Part of a small language model's weights: 3 heads of 128 (1 for keys and values).
Each number is 500 + 50 x the weight over its row's rms, rounded and kept within 0 to 999. Layers, rows and columns count from 0. Numbers have three digits each. The size before them is the row's rms in percent of the matrix's.

# o: layer 7 attention output (transposed), 384x256, rms 0.0486, rows 36-58,164-186,291-314, columns 128-191
# v: layer 7 attention value, 128x256, rms 0.0518, rows 36-58, columns 128-191
o291 108:457520527395583422368591467507432479458427530475517530445546549444565529573484435453439525519517443452422527563419586527519446467479531470488431509546544497584549509461450533523492559480544531
v36 103:548494487371508480497538565583535498542563548571548564591465480543481486471500524523593482485483462508549421494480474478504495580476471499521519534526529518508552558550559493563458500502524528
o36 108:387510481571510507460427489567475417492486510411465482484538495553455488492440614510352454411480566524500469504518496471497439563468408540399535438557467445456521476494543532488505497536409596
o164 095:452561520488510536483451485497466489487518436422445490482486476519445483450452514499467418434525554474481534490478561526503473496419578614475546438493416470494497522443483508489599585416543448
o292 123:489475459475509582497485473452557429395521410519465477513602542513548544452502479418416397510505537465458513520491484425480537500424629464387565488537518600495516529426479438600512563510463508
v37 102:486498492517454440416579472459569475545504533573482567510481526513527529606645488537559500547554511505585487522482542415425415551453481544460506566484483497486454415476434636437455541451452546
o37 099:398551547500527532397443469494409529375522468471387551513539540405487594433443526508512460449512619478536458532478552471492541509502457450544552455512464455538592520485522486441577491576538498
o165 102:481483534556440522571452475483486498486553507418582502488608551559491497480457431446534497429500570519579475528477538521482415485514509516501494542389521517517580571446487463433582507462538583
o293 103:558477517500621554531456509506572486503491527351475531493456542596467595465517419414466466468420582456409519494470549430481474568489474477450500436427526549564539490486525487451530513436454558
v38 101:526443532627612526522624470497493567564498479469551580557501517533492397530404514493443519430431625523541394458548443563487573590456505517586527512489459554424517500501570502600447515409438551
o38 110:404473530483566440525479447445474390443397452540454463544541510498493478470491544532502517435515472556470450544495506501571485464523479508530501453564532532471511570474418512501541524540534507
o166 100:417521535602543490500440518478528553452350521547467459433525530530507498466630467548487421582535452501542514521464431541525444452434438470446524593549610539541479554555515443499416498488582509
o294 092:559525495386466381503535444491475523493449568553466477559495470454461490469531507529493355460596463518504487525510552468529515399435471479371435542451509514450509503554495493561489517485507494
v39 104:388534532429536506515478428394479492483539453490452447488487500441511490541549528547547566626491515444547560568474477529505421586457462548495529439512472534449537546460561501454414445394429510
o39 113:441473482467508473513539530504471608493582501465429579510457459492530564425435353580533554555438432582506445444374516444469555441548443457516476455530510525595459436499448470545469507561512433
o167 109:556453483575519496534472523586517511495495528490533476505523540483503550513417411409558544477474499639404414463524499467589539538552428396489470511462550484509475461432403445463565461490523473
o295 091:502478569441553588492555519516713456543483586513516463433474505485518542536507457345518516515470624595531469449533457495520493547556538449570547540502549487540487435482516447483557463493550596
v40 090:519547483492500370447401539462465394432478468451469576492480446513446494516390599471570461512470532573442468508501415478526553530482523472485563516495530525548510483549446359542493496462464494
o40 092:509553449449448468519498489402539473475504448453489559546522486497523548557503436505509601557463461429409397493588551560415477554449474519438596433568447505419465530494573487482484531527432524
o168 103:475484429520520603543479480404499537536443493447488378500566569563475539474560467531529500512423532532476444410492438606466427476497448508425525514526538457542418541490467494502485572469512516
o296 093:611425424568489558539524524566562466422468496510444514528509484511459521496532473530446490410488499453479605443501526506568491403459560409353404427466482553522523534455424485507477483526565474
v41 095:524514479508488478478477525481508623506513524524551415461443491493508534512454515556545444404501566618497407471491405519520519447471527578488539457454470414537439505495376513399396471496410531
o41 101:388566497560525475428511568575452440523430483514372492503510489498510488514447561460489587390519546477474443541554497521539505503463545540507487493539523510527535472457463531495445473674451455
o169 094:477488524491465472407578549580406481525475433393462487474521404451442483491442510409452568508560467464467396511544586449456484524553451524507500540493535525429596423547530524444492454549551477
o297 090:521510580576479453451467525566503506538479532547506535504508512520390444521412530505467508520479582551506495453483503493450480619500487578523476501519528436502484501530559546443445475502522419
v42 107:386509539537510423525383554597465631476472637548487551505518438458567360422478524530583452532501532445567480577513514429483409567532484450521503567527420515510485574519562449536559544626448496
o42 106:525521444468389458463507550443556512551520421616476500548491582509485490468501592475494410458504481464553581550499473451484469520413491528501499588466447410609613407491572576498522429569541584
o170 102:486483422468450533489528501467502412517586501477548620563455463507420474403523565487507529516526467467472536484508485518539521469518525623491458423472413506541442492544495454546520419494421489
o298 104:552448469432651551505557557531526477421495504362496588537476495564435494485533495488455582422526446505405623429435508531507541545508551502573509392453497520484601526444498461485465489423435464
v43 102:471396491504490452454509624509424533441437554513521493540538598457457537403539438509512409436607515374508514518514445525487519591493533478374425507544553498459544462569509541572516411540495430
o43 109:462473590499466559582507511485510534522403491418461487500634498508471445480534439586487386535504603569476481528472492460548472563460556468472458584420446512466487486545466514437495523520544541
o171 112:490541457465406533463521572367509532555624510560553541546536490509443509582521457573415595547519539585494518482458512511487537502451552548589455459438479546515516506471489544453519509548489563
o299 092:501443406487525439592478486493419555494510498509452494433410593417501447563546530462546546438464513557497385562513517491485470508611435591585575456483563555392469486401573497460491517468485525
v44 097:578556486616567559515450490500512493548531467478432552545475535395557494517546463490520450411506438453559434523492465478525543519523532424447514433530598478459464450395406504534402547384561468
o44 112:470540480542582541461507514533520473451494521514443499497517533561579489542487511474508473514525563537464561542528492466484579548454526553518436452421420450464527482505430467577537483571524546
o172 101:433538539444517516445507510509556466542462467483418408486548491599582473534528443509563449562522452488501481480442535514442377478510425543469490564399442526526566537481504487551504516472562637
o300 081:407539365487411539455530532441486463551531483534548418485582449590405550464461519535511494562409536543486456400519537502578513556439444482532485491596496466649469533537529501495491491524404457
v45 104:535475509581539518450505456467531574456492472587488429571399510494476461510579569517532408506490480548522508558486511569509455509428438549507571482461507477505490430463495452537432483545411434
o45 112:414520491503537599573490498493485584501511535423521473482540466527526426491476406499471500496503558494486376544504555470481491484531464466465488523507480535568550530458478544450475399489508511
o173 112:478553416502497549510468523564520568464467509482430505426477505506492476494385334483391551370494594546469479534574454521465569492493537424444477487511530508434486523543492492610521462458465512
o301 103:532548530513493489532503422515440509442463500467478521546405585510493462520402536559475467453565515543589529510530490434522545422470460446415430531475535463462465558571516425513553509489537550
v46 103:451555465544469506508391496540524463457407476529531536467525508566504441463507526528507556479545495528531568504464517564449522462523554556549519518452566553410505474524552528478484482510493550
o46 106:612501532415575542550470509497466566522612581491484538552420461416447490539454421614506531455428425480426544516453420469489455455547557494532382534458479538478426530588574422512523527386529432
o174 103:408447500552509525473509447453576458453556552579522447512470471468553563546520464423694476438482486471462408462488366477551534477581441524483455561509564527434360514478481524517542476527516474
o302 093:547490500656485541486558417559598457534537462530569469515551446514534491522539463537504542572509423401413568490420493496549489525496466442475475392499558422457535458553488584581495540527482395
v47 096:477505465504558505501501594533551471513477508456539614589453462519548555494514489417474452527444485428404447547543480456398474546474485413460449501522486531405491563483562393486529564438478598
o47 105:507507536470416487508431476513572503520597565536429522474505550438421620558485535543537412447503474507515626528497480492471457515518512490541527454456533452443421493495480452450470540449494504
o175 095:453558474489456529502513471589561523528485563504458468468452481422538514460412568550520403479548526513494491471507506571537598435527465577447573484411473536486435516500447482540582534551399437
o303 092:472469449597494400430498458434458479487454517493549412470524452513566453459464522447518466531528503504432562520403495533545444498495509478462511545503472495556492484477482518530605500507436473
v48 100:524504419444501498504541546512479504582573485480482516554507464558545567464529522488512433509554518581518501472480417411484454425498508493486525592474472531520577524423359456500396487564504500
o48 107:392568487573537564472441476500548510479499579519476484432415489448502477396455506533462464491491627487597518511544461552434448400579494517571439478480461502586516540445533548421455449566508518
o176 100:446487495527516489461471542459536483473577465444523455484401475459430467444399513520402568391565538509529523535515473543500531523549532539507444498400456514423513493538551489494594449430471442
o304 095:514481566491572637475509519577582515446520476446589475498461595462506504499514510468423469506487583492521541483444481483530448490506433386519499526532596588494551533507540535467497561434495507
v49 098:538470511436510532480508538434531511457448576445513518432521416403488531415509489499460546602590501334558518480569540546521449551544462544522500464564458484507523588561580480490456455545582473
o49 094:562543517496521417516464482460480543553500565404539449526449550546549463477567509546473532599434388469507505443527500439487444413620456483475534504637424556518422459503540547481505476496503447
o177 111:533507513648614486541431536555471527497433611513504463541491560455462559511566492532581464551442458557468511499462455427466504474490450390479423546531552508462457409539417515556524459504442460
o305 095:446517557530546493544469485510461560439485544396495467531481476558541541447587513449629507468519457489400422503508491484466439519538502552519470646429549523467480382503486585553605514442512497
v50 104:558515506460433560445461492536560501551575454460476534522431479443491471498563493489429464438450529509568417464469566498515434516495449575422493494491390507497424539457413479499477536479407495
o50 105:450579551521461519461548546501522498605457468559509526487518509554429566489434486506551455479522575500518629518447625438505578522448600511594535528514584487469472511551542488480515453513520502
o178 114:462534508423519492553568464522520374511478456476444573510482535670484544525483478549524451521533468513513579485466505442512535436466524655564513569490463537545474465567492467508620539479573463
o306 114:532591471506486575477481483526464509481488415503593504605464481538533584488455456563481506628462403484530485417469489470555542520414496434484394504522427438544531523561526515466443586564534480
v51 096:498455462452589471465424510515531595504466429509484533567454497590476547509484485436481488583521558486440427578500484536485513470418564614448361476552506526480460543494496506538493447495428425
o51 103:526457494373535521523519450525650481505600534537530413491531494469440504522459495570495506517446484496544556392480397514575490574519462519443467542522413551511468474578457457515459481477484513
o179 103:473464372464541520473475538481518548512459544423584475552583554404548528490566476509500526581484513515579518447484461472632555487497473519411577589473488593558482531583419581482575564543554466
o307 092:527548463609476449531486516487561502457451453498448473559538483432480454427590421476562477524552442424459504563549484414488560428534470529504503449442536536457554559518483465411533535652527398
v52 097:532556535520460487503503470454484502541431593500499449474538545537456458473641441500454562491478492595468530586535561493509490532509486461628523537526475463586460516473372502535581548491511544
o52 102:504519417521565581457471472482448526510536463544627445564428501502576502455490515468431567497443463469532464507559408552377456513495524573536451493480548488421515535472483539574534530460485491
o180 108:547464471487565596450454538539475464474479431456510483527416500459544538449527454371515444481475584507545525522528452562448462479496564433440439467621516481407556494510504535550484531488553489
o308 105:499547545527499546546471420582471476495538580502462477581532450495530552481456523498499448618500447483480527485512502475488468483499446448445483563494528459521485470597475512506418515517455468
v53 104:493584470567410468476493480505478513606389471516444535496563462463442468504532561554487553554547524525504495542437458469457525564624507442543544502459555458583481570460408443412485586500479497
o53 109:396565417473527491475522498426423436464479480573559568480536411486565448485568579483523551493511510455515415589576478613547583489435490511512484493595478484457519613501544520518461486532436532
o181 097:549426487502558495484547532513553481554440498493547524526491534456523435509492479431513487428443507459587443497558500614572407492547547480472462535517417565426520536527548495462464442415523496
o309 089:484461593484522531451559509502491460434541473537591529494538490493524499553453440527358510576474527484532526447509519480532397478439539502436462564546510490521526477555496498519474588472496505
v54 103:569460459450440517485548574473526591489469504568457511544532552470447566570535520464429478521572472544493465512491525501503443458447584516413517443516441432512430492509475477479498478461530468
o54 109:470571404434461554536598454594640502500506513544554438452626484440486478460513588445554509532546591450539520513462525521529485538526437411401514483490518416536520493506543538518458524428615475
o182 105:495583467459549577630586400607428483531513528488494491554473532483475462481474557574450516548528548472509499506494475519455504509558492532482494504581516503552552510526494514441508499531557547
o310 093:504442516462438445539495568363379482606482516552542525488473537473504514480476499563569454446488480420519396504502506529424513458484450572571526557533521561502426562435478527404518497644497535
v55 101:429512429343550475509446441537480477541490395472493476503431432522541493436429510571559436448495472645508550468473577538476518442569484482461579506503508507572537429480520467542579574530518570
o55 108:460566540513424573444464569520525495576513579376486595503436443485445511567514506484504506381511504480498529522429473533468546469538525518570383443487576500529545556541590480493577486541537477
o183 095:516455505533523557420484567518558430553472547433427496516511437477489492541386598437485450409478542431522486519475429574524503492389597445461460514449434524427471474512541497478536460557519469
o311 101:566504533592543523484473469557582453483460500537579432549525536481524501514461526455449527550450550466515583492385467517551517543503566422518481479503471425524443498524619516533415436420490522
v56 104:460530515563593533414493494472484484541520530501487536509557428438466499429456395445519441445439569474447553545493414610472574507489514582486479591478554525418527516460519486593512519468506480
o56 111:524490510460489443471457533451559484432559521580504478536596531549524443450547561467523440464535553622544527495504526504547518445553497414519583454557487403504492520506480518558503499501456554
o184 089:593507546426471458441486565382587512506485552525501444520514502481488473481557565452519485498537463528494460438480580493557489439528442508492511472530431468585520597498546501427518460542507527
o312 101:510539519519526548489528551529622451534521441503526418393653539515556465469477486560395474487548498536560492472586512531557453514508430558538582520560458567501510509428508546548517484529465346
v57 100:402456497542473532446564499497571458542541542475522537440511578547511549531536455465530570487518496500491410549522386432536570425401565548476560465519390536451545536458432540495524540570470405
o57 109:438539419498490535490606548480553528471528469465483409515630555410416508530529480482453522497485496469528552393396434536437520564459509443483476438438511539474468523535411495406464500482532580
o185 104:448544471482498575575507448578500459492538525460432411535557499542549460520503411528425436445547460461529519441413474524452482550521434499393508507545513593596550435513416503394422451427476519
o313 087:474522578453501509515475503433496449553600479483510547512521457509479537468525471548539424548467388469527476426578570431489437532578375551517435549509514483534491453498565563423554525571467441
v58 088:506453506405565499540579556520534495510520563459439494510616594513456424462513502526448407526564560479457438493487456443458477559487536449410561535548602523497550473486517522493527468463473560
o58 096:486493559503458541481453547483426428486442486641453545462500515476501590458482524545514477513443543538580455537506569462558420489457444550495491583586485407545541491474509514409482530596502521
o186 089:514461538462395477436466569429437495507617422507564584501506495474485561489473497504441574527487547493497505476558596511622455483466486641615481463459445501458526506516563513486532482538536439
o314 096:559516459416552559487531554557566524510499502584479452447574483431466502570509482431435445521477603521502516511489490489501509457470591528596554463491558560486570521461515533539447489489502528